Weights of a small transformer language model.
Size: width 128, 2 heads of 64, MLP 512 SiLU, 2.3M parameters.
Architecture: RMSNorm before each block, rotary positions, no biases in attention or MLP, untied embeddings.
Training: a variant of SOAP for these matrices, 120M tokens, 3657 steps.
Each number is 128 + 24 x the weight over the matrix's rms, rounded and kept within 0 to 255. Layers, rows and columns count from 0. Numbers have three digits each.

# v: layer 4 attention value, 128x128, rms 0.102, rows 43-63, columns 0-127
# o: layer 4 attention output (transposed), 128x128, rms 0.142, rows 43-63, columns 0-127
# q: layer 4 attention query, 128x128, rms 0.126, rows 64-95, columns 0-127
# k: layer 4 attention key, 128x128, rms 0.13, rows 64-94, columns 0-127
v43:109112103143065130081118096142167116122140163087132102138091112128126166121122096067092106145133145106165089115083141117137110150135167156102154146100134103140114141144147092141192142142138129110093167137113121149097152129204151128113145157117157090130112112127118121147132165125112114123093166124131121134149137155096128150150141078121122156178177121144128131107152117128148127202124
o43:072088088115116134118151122157119141077130112080083121122088135127121110112138140146148124089107115131142076163131146149130103102097134136128110158144156161119102127128129112109092128134101149103146140110151196125169147120118141087104132151090156098126103130141155121093085142182101097136154048104125119137115145135125152101124148121088107139097078162147120179098137118143163146176126
v44:153163148063095143133154109174157134102083126163159151177138150146167163127107128131150114167093134139105142130122137074102135116120118159114083084171130163141099124100155125129116181129152124155119126092138127137170087141133163150082103099144093076132123090132101126132102077119176160124059120096158151150162126176114075128114152125101144160105107129108148099173099122119167124142133
o44:167063160139118193149098166125122080151145167161127112128127130160148069125144109169206112154172146153157172148144128162169130133139115133152198121069125122111128152121094179126132113156087140107101136085130113112121165140150169113121123133131095202135109110126147153120142105129111143121116110138144148135138146092150129108140148115145138132113120119156138070095181109139138081128139
v45:136127151158144138188109184108127150179100119133116138119143133136103144165115104165147111124146143066113152106117087087118135109140165129139096093134143159116112153092084137111074118092122128135157096095191132147146133153115113165106136108127120157157128082058154155123141116108119174131136120077099079135164139065145074120118071144097111044118141098144152149128184093098105131112150
o45:132115151151142094124109076113170099133155082109127147135133113115134130107098101159129163170185103115113122126119102115124133125157127142152170119062077122169141145162175128144153109163209158140112132140075137133146135157172142179166126147191117134143146155091149200156103101106154157115147125100128134125096126145124168167111174120098140141135112100139093163151127111110138132124155
v46:066146181116141109097138127111122105149113123117134135097098164164127134171099108129145095141166093134149129116124160149117192142117143142122183119111137115116112124123182119111162096145136136140097113097134148095103100142144111094115190110094120130128123071109119116148160137090114117091115156122109103104127138161080121152154095108098163132109146110114169165139172199076098110129098
o46:126174114135083108085114116172139106136156143050115151120134110129132152163147076172124120113145174183135123138098171118127101093124133121127097105129110163130117086126140119139135093090104105110131117158125174094137147146110155131132116135131119142145114100128135115136157086127085125121153099112100118115125140085112104136118079133094117109105090103133137128110183145155118147165095
v47:093143063128116129114189123109171094158117115152119114056124122078160097141124158134145109151135125116133150120145138143102115130141138098157155117129129134104145155110139120133119131173113156110152134116120139158130087107110116122128122111114107132133121084085145163133110140118125131098137139150131167140128124167118123149077118136099119105115152134134097154130122148137125123101167
o47:131166157114146078116162101147150102136099153118122123130135130172112138161148122109107147099128097137122122166134108141120135128143146097143102134102144121146107152146126181176104107154108162125132113121108093089115103124148131136108132108114110140168126147118070119149121131177122126134167143102109093126139161126152127089140129142096154123135128092096113125121150132120105136118147
v48:128099157126124134133159099125166147070149129100101068131141081102115128125112121122130137128089128111172081125097112136131156120125115091144121081116147122107140172159123094129160171137136107120056115135135146136130145151139148125144119095126142142124120132114165141113074156129094107146116129158150158100145103174139160165128124127163123119148152076155155093093143135142094101051095
o48:114139108102099110140132106102116142149139119116105145170111131110168094156108095129090109116114133166149107144155125109103125126123149073132102113113130183144135102087135122119115080153102140087180128131134144136137111132145117118130179157149090092102112118112109128103096150098103157157100100181141105132129159181162125094126128111122103108123154177122108104094089155147109142097167
v49:154097134121146127145166169136164116087133106126110147130162143112150112166153169083130097146127122099100137130118123128121104143102140141123113135100113130104124118154107104154147115146146158101137128087103083131137129127126083119122109125140158114121139100122149101124129123126073107119077133141134130089129184094138125084100117110106122152118103155117157111141156137154092162127122
o49:151156116141183140139115112132138142139113161152092155088120145151148113145131137149134119154120117131098146121159143138108099153086098094160101131114105138129150106116149126117102151148172125118145160157149135074111129136127122127127139120163154159115116136197098116129108089147066129120157131159129161156160113125128131097128122162122145135125171146091151185110122130148143126153105
v50:116137168120188126119108090128119123114152082157158144134130132104107121145116137153145069094175114133118154073093123112132108102139167140175145134164142144138115153122119156191098141130116174113185130171112102103106144097092164112110101113136129121087151086158129149126121098082138133168150091162152154116121115173139138121103083078077139133095110116138098112147133152093128140123066
o50:156148113086096104131142121183109143175105159115134105106125115098134110075149119134105164109121115112154154137102158116117091127137117150143096162108124133153146127068160120176140106135122104109115126131107133104067147172102178106090116113132106129152150129138158132120079145111141090124113157128157127141174099111106104146122130166164161140169156123137145123135126148125074143100107
v51:103163130099163141116139101151113099129112131183151162136130134144131145124108138159179118139138136134124148107119113130124113132150117074111144117090102114143151145128124177124152110097128144123112081092111147138102096081153163162135086127113122117092156144126085126153119122099095136148161135126152135179138137132124138092141115161111109143136193105171116132152134102087157109165139
o51:187089172117102081107171132162098129145075150136098094125155106087110144111147138153144163129121132142131136125120105174139111081133134105090106133148114116113118140153132099106150096148144130122116123114112123130106133083097158128121138137129150133136106136093154117119148111113158120119136152096114140105115123103084156088079139152138110152150110173106135105113102123138113111100149
v52:106144133179106108123111152120111112134123136114165115136120142158097128121137127130104096089103111121130097119133175116137124157101104110150152102103117149137088162074116164135137099119115137094183140142136143160155126134097092168116140106146167132094116156139138121136111161131158153124108143109122094107091143112084122147125149136148057172105152144149134116176131131155159113145143
o52:107126138124134104131112130105093157091147080137134051123102097154114113095137144131086119175111133124114086124075121145122101111098131161132186139123134089125125162161156129107090127082166136102086088107144126133180154129116137149121098112121150138141113148098142095106121162130111139124141127144124152115180134112122161126136111101127171170153136096100161105106110166154124124111127
v53:130140124131122072121123199147135104073149112127101147087146137133128148152173152089103086122135139145139168164104107102145109129146127186113187084173103115145180088128163135145141147167102143140132125177156132131100107129140108084150141112085092151158148137111148091075132151128154124111117090148142159125156111124144128117135103173159146115154097078153115137133129184135073127144138
o53:139108101140112127086129162146088134118117120088192182113105127157120145156130161129121166130083122145085160169146180109154148131104101128160162078137114103135157121119146112126131134135058137128111117140162150095096075181130099138153150081130142143115088127123092129168130134135122146122134156146129135122124093125131100120126161130116150132110148152108067131158103173107118123154147
v54:153107155096132092145117109104109167121117116100156110108133117135140165149138097140151169163128169112099143136179160162104119177112138134125099080168098168130113127117154100149124093098121173082116135159130123159157124104096159141128134106111126119138112156143142142118141100123125127120163110112141121089138140106145131087125125133091119092142138158138110110130086187111143121142094
o54:214141075127142171083149106104128127108127150185126115158130115135125122146119092133097147128101120134163150109114092144145148159157121111159166127101135121089135144128117108107113174086121074102134166103133133113177114157116144121149113123154108087133121130101117110120108095122153077114110182107138121126152159128136136105148109125153157122121137167155137161164112103109117111131111
v55:144116151124190138116108133169113175130144076171090113135141123147137094127088140152144168099153142103141154133071138110088157103117089093157103127152131136114116139158114088148104145137130123127136159158108125128153150139121140138138115122086113109129126139112137114075068158091120110137131130081082176168103119104126101097133093126121141150125157073112115131114130105148127156083117
o55:144157100160144126175117153142119119140139153110139145162145135084147151111126142150108147117191110140120115127136104124104140146089124130153103130115126125155095110111085119141139143107140090122058101117107138112093103122128133122107101123162136165092121123118133134098129162173144120156122178107145101156142174163124118135101121091138083164117165120109118120096113137124104133089146
v56:147093092135096099103129145100136135117134123114106158119151085122109112147119119115130120118177147081124121154125090111127130131110164179135110130191124137131167104117121135132133143111128136176085084148171167169126141125127145141126162119088118133126106121070112131118161111167124124109094151129136101106119147143090110129190076145138189154101090142157102124124145129133162121160122
o56:114132145137146122158168140097123114134108095094151162146124186136191100147133139162129124129130123157068150109122114112122140124150120115092157121121151143152115109121106064103175107130123114139122139150117166145147150116138126140154102120155143117110141149113138143123085101166161087102163121153162136130095150128154124081146101127135173119144112137145079134123168141111163130162129
v57:155156149123091113130112136149122180111103179106122130092126082116108124153123066156145126073122184135130122130083157155154144108112118104103134127088127106144160112170162126108137126106090164092157110102114149140154146141172121130131179131124104123144102185142133131130094135163128161105129154137177109107164146098151145129123123105085111126139112131109115150101136122140114147081140
o57:167107094143138136132092134123149104130148122106138122130103100120118130136127120109099123154164120093118124116147079102100158148133117149113102185118147152091129159117101140125145144137119072159174108144129132117151117163140155108192181114066118078130105123093104086145117131135154137106176113147153132122131116170101171130163140109109103109058107139122145176125112109183144149119169
v58:098126116137122147147119136107119140130106153154137113141156156109127128153136155113159140117106091091115150115097170077075156136148175119142108149124117156121140108098136118110141141152120127183109150123131112121149157119097129152132146101123137106125171132150109154134090059170112127103124129094150115107143147161114120106115097107133115118079144156113123123149078145097091129162152
o58:138149164096119174137131131129116149106105145117128130099107143151108095146113106132152138165163122103135143138117073172127110148181095147117086132098124164140136089106134136095118130142152125109082129115145074129101152097154128156152137148151122168159112098129119149118156127098147071105133156121088124152139148121125093119121124154097128064116159055160152102163158119139158134129107
v59:143104094174129109093129072112095150149148141124132135140076113152157189120133114111138129132150173101152117117167103131135114145144130145148165121151133107117132129120152117112140117115103120189136120152115085103169136143116129134133116109118123110108116140128103098100108160120102127126147115114102090153098106133125111117138160157094177122103150130149126155165106164130167143084118
o59:153151156116169183081145116159124114173155129105141136130102110154109158155114135110145115101107103115161132122109141144144158127125161114093174108128111135124109123128106105120118180096117116154121118172120135110131131140132133107113101141088126117117127157118186128149108133117145124119132107115102070123155152143144136125087106103151141141110164136140140121118143142091144115142146
v60:105180104109143103085147180125162125125117136158126093151096157113147124133159126127098097085073177149127118151128122134118129133120166128118110085127107158100127134093130150133158109105148183163119076144072135156118122126140131115108095121130150078121126114117132105124111140147123165137081131124121138083129155139127089118142132121102136134150142148108102089145152151100089127163112
o60:152130132108099154127164129139135140125136116127153116122114140156141122146117095179180154112124095121098113128116142156148128107094102151154144115097168120146176107107099138111136137154107123122149142112150110081141121129072145114147120124168175102144105122117145105109137117129084175114145168123127122115140106133147132112120130155086159155141131128135140103113161121117182184088134
v61:114123166098111059166102122148196109142122170111144132136129123112131139163124098195127150156109114118074120157100134137103172113126162149108153176158118125109147131132156167130127130155135086123089148074144157142123176127108125123128090139064108137103069107109133155162144136115138146126126124117157135149137125121118092123111109118101131128138119146167080124117147138138136156126113
o61:137147102132102117102141116136092150117153106113100128135094103069128139125151138143132118119165129137115129129117149168088141112154066066121191103183122129144135143120109151120110067122162156121160150081131140093156147131136100081154104128120085132142106117132146141146097074154162130106092135094176129113135118130168114114180127137097127107128145067123133143105139088129115106108129
v62:153101120096101146104162147122120107116140116103120085112148137133143168148140108118141130118121149158105133144133139141092052125136154153119144114142121138121133133125105146163152122110147125108105094091126076121144173126105096116107148084096095127151147136095139069145107143155104136169116141098118079142127096105129159190123103141125086163153146111185160151182146159106124126088157
o62:134131142116108118119138122137123073162139043127142149165082106131075139095156104171153137157065134113142121137188117122127097131126131061107131110121094110116116139097160128127087127072105123149157138104126112087109087142139140124158123113165151124110089122116104171120095139137090107124165081165107143089122141104105179139130109129116146133125143146125115123141152091129129130146140
v63:137104131121138087107152110112143135127141148116150101133108074111086102143131169179114115122173120139130147101115146140152116139117131133166146073115142092146140131166098112124100087115137122120126151120129097134178128150145100112126090122156126148116087148113120182127134116099105136149165122124133117142133103129127143157132117111137077116169130161111150136131136128126137099123098
o63:066145064104144105131182108124091120108110118172120120110136103095139145119121146119143173142109117142127125115117101123110092127093144101110128159138151118107155143141136081109167141154129107136147094142122099147127159118153163129101171146128071117130109122134146151111131133118123146133149095150148088163170156105151117109134092138135119137122079133122159180138100144113080093116159
q64:100116171120072139159104118142127134112110149092155180157139115080126160099096160113133138110117107171132142123157133148111134109105124106131151143104134118106132158120091148135131092125134093069123141142115132132135102114146157105148136092110111157127114133141129104094160155105132130112119111131116150111117124138167107105100085095123105102159098154115080117118142164117128167143131
k64:139126139114098130130155119137123123085158104097094144171144116142108123097115130090094112096176147154108126111158101138134112142103130094099138142124089159119134136108107133101139088100126150139140145152125110130162076126135159141117097097133099124116148151081179104083110118112108129160095104121127115085107110131087136141151117097110133127126121121128125157057108109137142120105122
q65:115155146152163129150133137108136131112154131119103122131135139148160114134127118123130132158129137112125125136124172114144118147136126134130146099154108109141103088108118099157140176130105127147158130125086110150127144109140129130139165174137124116156153139120107145118112114113124114134135117100121124176118130132088116133128099138150143140134150118136148112117082138124102097134107
k65:104092140161115169135135127101106127117124144109119127148122132186110135134156163137115126105125168126087101127116107133122144105122093110121126110137127148101134145138115100141147092107129122097142154164115107117150114118113121147165152113131128170131144110087144143129161118128125131100125129151103131117123123117097115133153133121146123121107135129104118102134148100125154125129095
q66:113158151102107148171112114108149089128101200162150151160135129148112141135153130112080133117135137124031149157156130118152133163174112193086132133203150089131090093088151128158134115126124144096132138124127158110104099114155125130138170109126157114119165129145136133107098151123109099129149126134075122101154101112148146126119171104126154149120107091117137122153125080170132154099151
k66:112165096128142094127154122165111152136140124107064070119113099104148121073092121095099112149130135138132120113109098149122145084163145132098095152118091119099123157139124096136117090127116107144114142149125140159112153096124142155103114179122139146127141130111146126131135096125111142107129114140135142164143125131102110164139102141139119156180145122135162113136152151081114166136087
q67:143142119121106156084159129149146140142121120129131129127145101104129128108117170089122097129140133176144115146102123149169126120122090121130154141122095137122123128105106121124134124136152123129127169154137097111110091143108139094139136118141112161149156122135167100127131136090102115093097139152076128127122104127144094135147108107133183187165118129103117131140117138079122121123116
k67:127106141112129147086128116128153131132144148077117130132159127131138142109117108133157136106123107134136154164108105167109092152097141099143101140113139161112124137098118168124134120136159149108087142139100108131138132104123130151120126110124121125081160124095115153119104157153108141111151108114097104091116152117149152127093153139149100150122061142095128174083111104126108159121146
q68:156128149154096130155125108121107136121095084128129121126135108145140120119127162133107135138135133153166136138158162122148117111114151112132126128103107141119176142134139111125101134121125168144130162160162093133122112133128160137127119117106119099135141162119103126124145148137117156095143151153109115112126136076151126139109110114140169127137115122127133127107142095142140160147103
k68:162128110101165111102145122153134129139137103137141160139132127115135135130139114110137101123144118156146106075123137118110114107156112130102150100173098093130123128106143128093149104128160115131118123092105117161124140152128138150126130121143134127117089142112125134111110125162125182142124125111120139095152113146111126121137111120135125137140135135133078118105077124123145136120093
q69:143154140174129132123148148152125097142094104114121093132143171125108146131129113145151095119117119133118168181115113178122152127077128121141145115157154168088155158121102119152108143161127107115158114110124133122120117133125111119110106100110121139144123183116115101175175189161144111152156119126167104150145135168174171120141117132116108096112133094107142164140119125130107121098125
k69:154089126114116138145092169133081119171111151176108082155107124146157152111152135159121093122133150108140104133144128104129140118119106089151176159132139135134162133144153114129141111172123138128125083082127133149172107167132122146164139154117133165099088117125134175149158129135104116100123145174126116157100123133142139130096153116114124101117137146104082141117144115089132079135168
q70:155116108116137165121114107120157110129109135109147109158124107101103124123119117126136067121123112133115142097095081121114172121118140161120087117170108143102140137111155111165107133122136138110121157151126115110125063106072084106091128123096088152152149136149161122114133114113065155144084130144157146119162142143157110146102136129117136142128120208123087136153146115112142101131159
k70:127094088147109113144132106157121108114144110130171100137136155124117164128103102120085158121128129149115127156147103151141107142095102130155129126127101141116112111129129097149138133149156132174098083125113142136130158123137104151149107125164124135158117098192129146165079147137168132138151143119110136156123132111127126170116120122119089142118101137103135143126108067150119177118132
q71:172132122134120129139103106138137104121123158128113152119141160125171144108133094110140120141128137077142151087102138152103112138144109113178093109149110163136085141127109104133133123151124111114139088144136078119128189157139111132131161181138124121147114121113092095115108126102131097110161142119119129150131122151131145143145138149115118088142169114172116137135079117128086080141144
k71:132102127164110151171069141110118132123135128142134108101122156144149141104121143150110105119113146115118123141138128097152116149104144160174138143141141093159103154172102110157129166101123127097131116133154127106102139133126114105146110094108148129143163162167111132144164161155151111170084177139127084130117113141111160103122121089091153132117118139095140084142136141128120140181113
q72:125144117129147094155139106104147072107152118138113110121126119126159139152128154138098147167150142100160173119088137089084122144151131141105079139129138115125079137117150128132173164105138119134125142081090123165084107121109138132092118143114131157153160114152156136167134096096089180109114113067157141111142136178140157089154115122170090127115134089125137128144133136101129135109136
k72:070127095189166128106113119116120100126102130114126098127124128128088145118147116137098107113132124128097157124166106173153106107129130141141088090145100099170100143099120135153083076142116148133135128149122165131136175148126122143172119087140117111148122148103119109108144136126168158124113124073108093115105112159130116142164131116145138122153127134074120114111147104137166115140108
q73:126121181125105164148097105117115184129130160119133141161128125130162080118150125102123123139088103130138123152124094123128115103076157135114109135163091155153147148132137085126126117173125149146140143139139141093128104149115092100168166090142132091087133113121089123144119128118080138178155131191179130153131186138088161115144159137144137107092114159130126147114155099133104165118147
k73:134133107141121142138167126141133160141155126155144084123131103132136161166066124118100110171144082135128115138153074119121180168156155074144145104110146136118162113127140098143138140115142135128161077126084132151142149058120123076128091132152150128126128089129105102139144081141153105134135075106132119135139146159148133173089122124130131134159185130124088122114114128170097078137132
q74:174109084173086139132159167157109127085136090134164151153124091142162119168142141106139137141147131161166082151147111138170161120123141138137131128160160115101142175162131086161118095098159089079146137112164122119127131128124141150139096116130164119169118091095121084155092120174133087138116129099119132131150142127102173148137156082105132114153123129103097103146125117135129083131154
k74:140099175164112161158095145130183115122142086170174136092135132139138135126133114166151109142109112126120093144102178134132108139136135118139167121111142172139169116100090138096146130165098132121144107076126106128149098157104117073146106171118129103134116125100112177134129133103149155119166143157106115139135143110111155154117132130072147112101160178143069113124147139137157132103141
q75:135141163129119095094085111140122123124113143118112126138131150104143092095164149081107146154107101156115134083116118143136145110142110113120159130098124134134166136078126109114110124106176138111173130126146128138119141114119138096105133097099114150128101128118114096104107131141161132114138118113118181149132140114145150143097099124109169131125147109128169141139135114128166138126139
k75:126113135127144117160128171141123130132090115104123143131111123161136117142130123119133141173144158169125114103130097126146153094143130112099116120124111092121147125145114102176140144154151088136168153149111156108152151106112144155132168127120136146096108161112101121134087144125108136123120125127160116124123144131165101140148165178127115096145125129143125152129093147134156160099145
q76:145133158121146152110104113126123062127181134123108104112142103121149158112124130126118133149136144183157136114161120125106153102133156120134204144088114121155139124146112109134110149186148119143148190139130117157138098170098115120122137118144096105115154138188142158129167068113121152128170159149137193130117136118094134159138154113134118100113099128184158127158167126139118125112129
k76:108136108175090153134127093152165177126134138156112141117145138087127149123106123105114131147124120115122127108146110113089088123126166127119174108121143115117103139129163134147092098091114151147100107114133168161158147142111120143086142105123113147138139143150085120113138176117094137111151123153086161112156110159146145105098099083140135142101118150133136126102096108109110083119188
q77:156133102125123132137105125140156112104159110145151134121118131124114130110102112142125147106158115142108102090172153146107112129175125100155129127126133158097179117142104149108147122126119149135125137140110087116108106129117112140132122106127113162170086138143097090132120137128109147081130108137134182126153111157121144113144102118126151109165110132086169122104191128107130102120077
k77:187105099138129104133116121153076095156122118105137077100096134197123153100133117103151121108098143138130114152156157095119102119127127144137191167176153116129149105127092143103136148110126163159109104108163073138163087119104142100126131127129122124130195108132106095159136153174140173154158148096136115116182136142134143093132135134120137085130145157070135129085152122155133095103150
q78:152150161115179146149135087128192152125124131119136130133132170142119105124162136131084112131151100115143176156088119144082152157122113109131125142159111092109114118135115150140142129126123124122167119095114077160074111128137143110104113139121135160122126162141162176094132108104143143119111152141123137134190104142071156136124111138165132124098092136124128112125067125132102103111123
k78:110133111136125106100132135136117200174157117129100149108123127125127144102103129088147188111085151143116085137126198140167130107127078115188096092122129178147126163143137106140145142135123159157116144127140120086120145127156133158158144108118121136166135121131131160153164113151120134133109145160102090149127096125135104132120122148123117115140065150161157111153126156148144125162120
q79:114085116108142130110141111179146104139094155131165147161137110163157132080148097146149122170107088122119130171138122112150137095082087124153132079138103144110112133112153106105169084146092119107164095139156132153117102120095143076157147124121094130118118143104139121134152137131141142135180138078119167134146129144088177164123126114092063132163119130120105151117141133103078136140169
k79:137099107102123153153091114120138132153139085151148108104110087109121140120071140153109102155131099102103121159130150122105134139129162114174114170098113094158139147165163125178068122115114173136125142110133106142155131138118138097131162139128138113142110090168127174133097109192134121157094080183162115140150161105170156119102091137138154121180152152106142112159126163107157122123121
q80:118132086135153131094117113158138141091124126117091147117117123155131161137118163093137077157123089141101141138111117182109165161121097128163116099160090110130127132118103130153136138125113125089108096127158118112171102112093172149099129129116130103116134112128125121094137166107141152119130127166078136117095119101193123151123081151150085083109162144192179130139100131121168144184141
k80:121117100087165111127112158103131103086120133099140112191111102147090101112191157159139103145113157163118147150141088156104125103093159101145097161118140113141127131170150091172157145105119112126150115183152122115155127120120129145167120107163145109119164102158105156181113092162147121100114098111152123055139146100095192137139116153163114121103126120123096133125092163181179127178143
q81:098170081132167102160149093149082134155164136127118129140136116158129145105105125087154139186129123146117146103135138101130110112114127109091132179121144185150109157104076126099105114102148126105082158100090118140126101157109178122155168109133118147080176139136155144185101133117104119138127138141118146134123121125130129132084120157130163106102132131075078132147132124076116118170123
k81:130129180162121188119123111104136137123105123157149083099129130118078147112160103143109150155126145102162115196148126113148140154156116132138146093115117123141146139123139096145148195149113157130144102138128107148100129143164104121096117151100150131118118099149084133134142147113094036104151144166174092131134120155126157127117122096145116097130144085168165114161131093124146133147145
q82:117149156140137101134158139138090143116155165117095137135153141116168130087183121087117142129089115136105112108145100096101131124135154115135059121125114126128148116128104140121165125088113102163097127135157092141121085118118153125148100114123171142129117142130111101132125124140140101111169147116139101135138142168117109135118167115146138169147119130121142080116184111112151124136127
k82:147133113151101118174157105123162135106125084104133105116154159108130111119130111145125117130121141147121134096150176142137127104155124169118150084132116148188086147133124128127122106123106110090141089140114129149123133123151106113163107145138145076133114149138145103087161138167122118118154133148131139119125131144143112125108150159131122085149115087134130157121133152126144135111144
q83:135185113057096112101123125092161126152123104148134123125136146123126151083109102136138175105135134129125135159099073146098126139069190105106105131157181157105141152107141151131101117152120185136126103170145125157155143115060101116112110147128156119123169147071113127160089093127108116120141123142127112086125155121159117147128138132107111128105152120127085092082131143096081144083134
k83:122122161193137152075131125128120141126138144146138144138167120094122116093157130115110120136189125095156128154139078162153166119144105077125125138128089123132122126091098113106129090140123166134132150153139157117135150127157128152121139134154113112111122121104164157077123147115140197130089151102195174100193116072092114150101119119134148125154101075089101125182098138181142138130125
q84:136100139142130115142143142221082187121141151129117137129130122111121097124133185124143135102112119146104139095144084128151123141103174149103132158119126156116208174116161164132106130149105133113052108166114112119115128111154155125100067127153099150127102137129146109132139119132133158114109130130115124123121113132152151108178118118110125150139170118120086153107138127144086117137136
k84:127158136131144123095078106133138098122110121137120131136183139153124120119159097143180153157107095135169148102159113138109140110166119115095099110176114117135117128112153156103080167115110138121127125152175125123152155144132181111174095099156171081118098124155144120099131102117123158133130103113131162114119150117158086119118131121168118131113095145177146137120100111107145144105135
q85:107089117128119165117098115160094148175152117188149117123177127126089130117136099089086098134114127133139103152190106117090129141119102124106154132127133080114096074133147140135136131109079130147130087154130091108094108120127098130119124140200154121137069132128086133158148139125120161120107141156171130163115122131119143114124128161132146113128132114123134176081104145119110122106149
k85:136175085102132107123109161117124155127128138149123092159113133147129125104126154149114098128164086093129135129131143143115143148157136127119179088142098138135091146119129119121113093171168157095109135121145156090154097141080175118141103122090143115175155136136096161119120116179113098196101149153123158150135109083092125124110112141122131121131120178128125148084122085146089120181168
q86:119131105117137128095076128122130160124088162119114185124155102116124130129140129153136145131148133098185138099151143109119140168155139173185120106137103140119166117117079127105118187135116094095147123128113113163128088150152124141166096117111108116135136078145148138130095153101096178172145158120153099093132157155120136121117119133104120098122063118140145149130104066125127157143135
k86:151141116144136131113164166155081072105103141129147101136129130122160131163094137127159117170149110129111105101171126120085108147103112136161163115124148129143139153162133114118106114135139101115136134152100116113124118121169155111089124157139143145129066136121162138181132115124165129149095094159105159100126139144092141132127133129153142098122178126142085106145107140114121141083159
q87:104140126151119175150109122129133103106093132108099116128134145110157122142140109114136134155051179087134101151133130143131128114112133092128144132122086106121155135120113116138103146149137125061116110106136198156102061123120098133093130136140129121118127152078116128183108098139114151109157131127118089139149086120121118139082143153092111133090139098131120126128121141120110089136088
k87:144079153172092156110109125134119162138120134150156108145129136131113154121117117126126126087145143103089143118066110106140138158173151114109155111103119131123147126156198079104133135165060089126155130135103085154139127111118126141131138108113104147139134112204136095110076146112168135139119112124138122102126100121118153135127154133129151076110106158090140150115160134118148119117175
q88:111100179116070141140170134156138177121098102114137095114097155090117116153099142137145101140126172152102160133081114097163135112126112110126127135137131124133155122085111114116104094096156115143082134106134089131112113095157106131106134113108147174185140106153154144136110122122096186119140119130136125108145153070140139139125148158088126147111137141107139151087106098142131128121152
k88:106154105160152133120126125138122133118075127121109141094145148125142140123156076136140155115113127114092168101131143109133115129111164130113095131156095121114130151132103134140100121110099124148151084102101193069116164136121155168103132108069122100099061125134127142125120157123171091142104126100142097105102108111142128141111104114138120156153125136091134142157181126142105147128128
q89:133135135146110130155148099107175141095124101095116173192153103086165101114118155163147090111095192135173099122147102130101128150127138074163101164173126102177186046127110142145090176111140135135135146150141116165161139102149146120100162144125089131151134133091134127158138118105151113146114160135121160076136122102097181119113090142154092106084206153087090119155099072134126095104179
k89:096152120144118091099097154139102155122116161182174101083172164136125095116118158100172131100142148142129138153115089151132097119158177123118119086064144138148128162136123125114093078146099083166079106118111174093164179179162109132198120130096163154106147128178146112134141190113125158129108094136138135159103098178085174107146179114103132160125129114116158104161158130090051084137135
q90:097131142143124090107146137115103107112146131133163139118158109105156100105130130155115113149133121163121093146144150104143102153151098129107137131120158140117138130147133089106093106126146155113178155155096143121132096132158163170101163098105159123112133162100175106105110123141132164179140125132103153074134125150162156114138082142128127159130119180130146114142112131120095118121096
k90:121157132141164175148138160121088141132158135150129123137161126152134125166125122104128123111127130100155102138118108170075118109136160126110093097130115131082094120125146143131117123137144132144136137090133129174138165096110134091142129136111146133118121110119122147119176183123131109113124108150120132105076120136085144138151183133139129104180123150141143181150122137098138148147075
q91:124133110133122115101127193100112087107208101126117160160142145104145133137104135145149103137114090099133147140102145131123115142162080156121134132150142140127133150130146112192152110096104134145110154112112165112094089150124081132109133177135118163134146120122124146143108119195113119108140115145144112149143115158140127173160095179133122121130119108144119166098114161124132113103122
k91:101085094137183188155155120129115133125175131133116147150159126155105108151134111177132109125136137145139122124158107121156125141126160136183119099096153120103113142097158150093124121161110133160117143123136123115149125106149101093153099126109093191111147112139103149131133099125144151124135162113151131113138127099143123097155155114132157087164153155121120134065132109165154129139117
q92:172133097101126150102147107128148123138103156108091114125091127162079101129093111109106102121144128130087121128098155135114107096101153105156101151086143105118127173139151149133109142114132133101139087136127140097166135088188122119143110148121125170108119106142127130130101148142144109157126168110121113065108151115090117094128133124129164136099132117114135083127158145154182129105134
k92:112177197119109113148131113125095126161128125122093142128114129113160156140113131150099114186092118096132199120109192121141116094154097114097122157122127136109148119106111118151111093099114100110112128145113150158132112128103129128100130121160179162135129119134141089141153173137178140131120118107141106164154094132132139160178098165148147110114118099110179130123094118159106137116111
q93:090121066134131152150143110084119125111137138148179136167116157112151113073119096100127139155152154102134139109070103149134099127149150113111126127112151082170141104148150142171109125080117139105177166107152119131143107148162151167109101144121113174093166129159117115146158121116135153125140169113138162127115128106115146132126152109105129135106112115123179114113126121177125083138135
k93:158135101171128097148140109124129096157187143144130121101105147161140115125143092155128115107144129084128134128146157119135122102119146115119125143131160102136153137158126196116093138132106113125139137122120143162097127140182090079107117162101129104162133122207090176123156124116164130146090144125142118137147094152108125148132142155161129130088102120129126135120138092136102095130099
q94:145132143109147147060168138141150134112157118121131053120153120097129088095106161149173112119086118143140171138126091116130151127131143131116120131150091101125140110128128129129152148131094131147126168106106134145167108179167172125099107115159146098159105141145138122175152166098111112163105116137142068170154110128100107148125118169119103152142141121139157139143145123168110062102189
k94:130131074130109091120105144062128153137134118148169140166124126102107141132157090147143121096059125143151106100109109110099109131188172144144154123096184160109116140131177117115114133087143147125116136161098149091138141176127098126149141134112125100131096128115127127175174094120166149118094127100135160123108147111154102141102079127119115148121140133089123136095103134110142123147137
q95:118092155137157125130168151143102154156085139102134098158110143105129143153123161114151110119149111119182141159109130113127168158106149135122134136130139144165196136133143096134091141094159136115152118138127138140127155096159109136190112156081183116145118130159087112162149173130113119123115122137121083149140162144181140103091150122164099110148111131079124107134100127124090077114133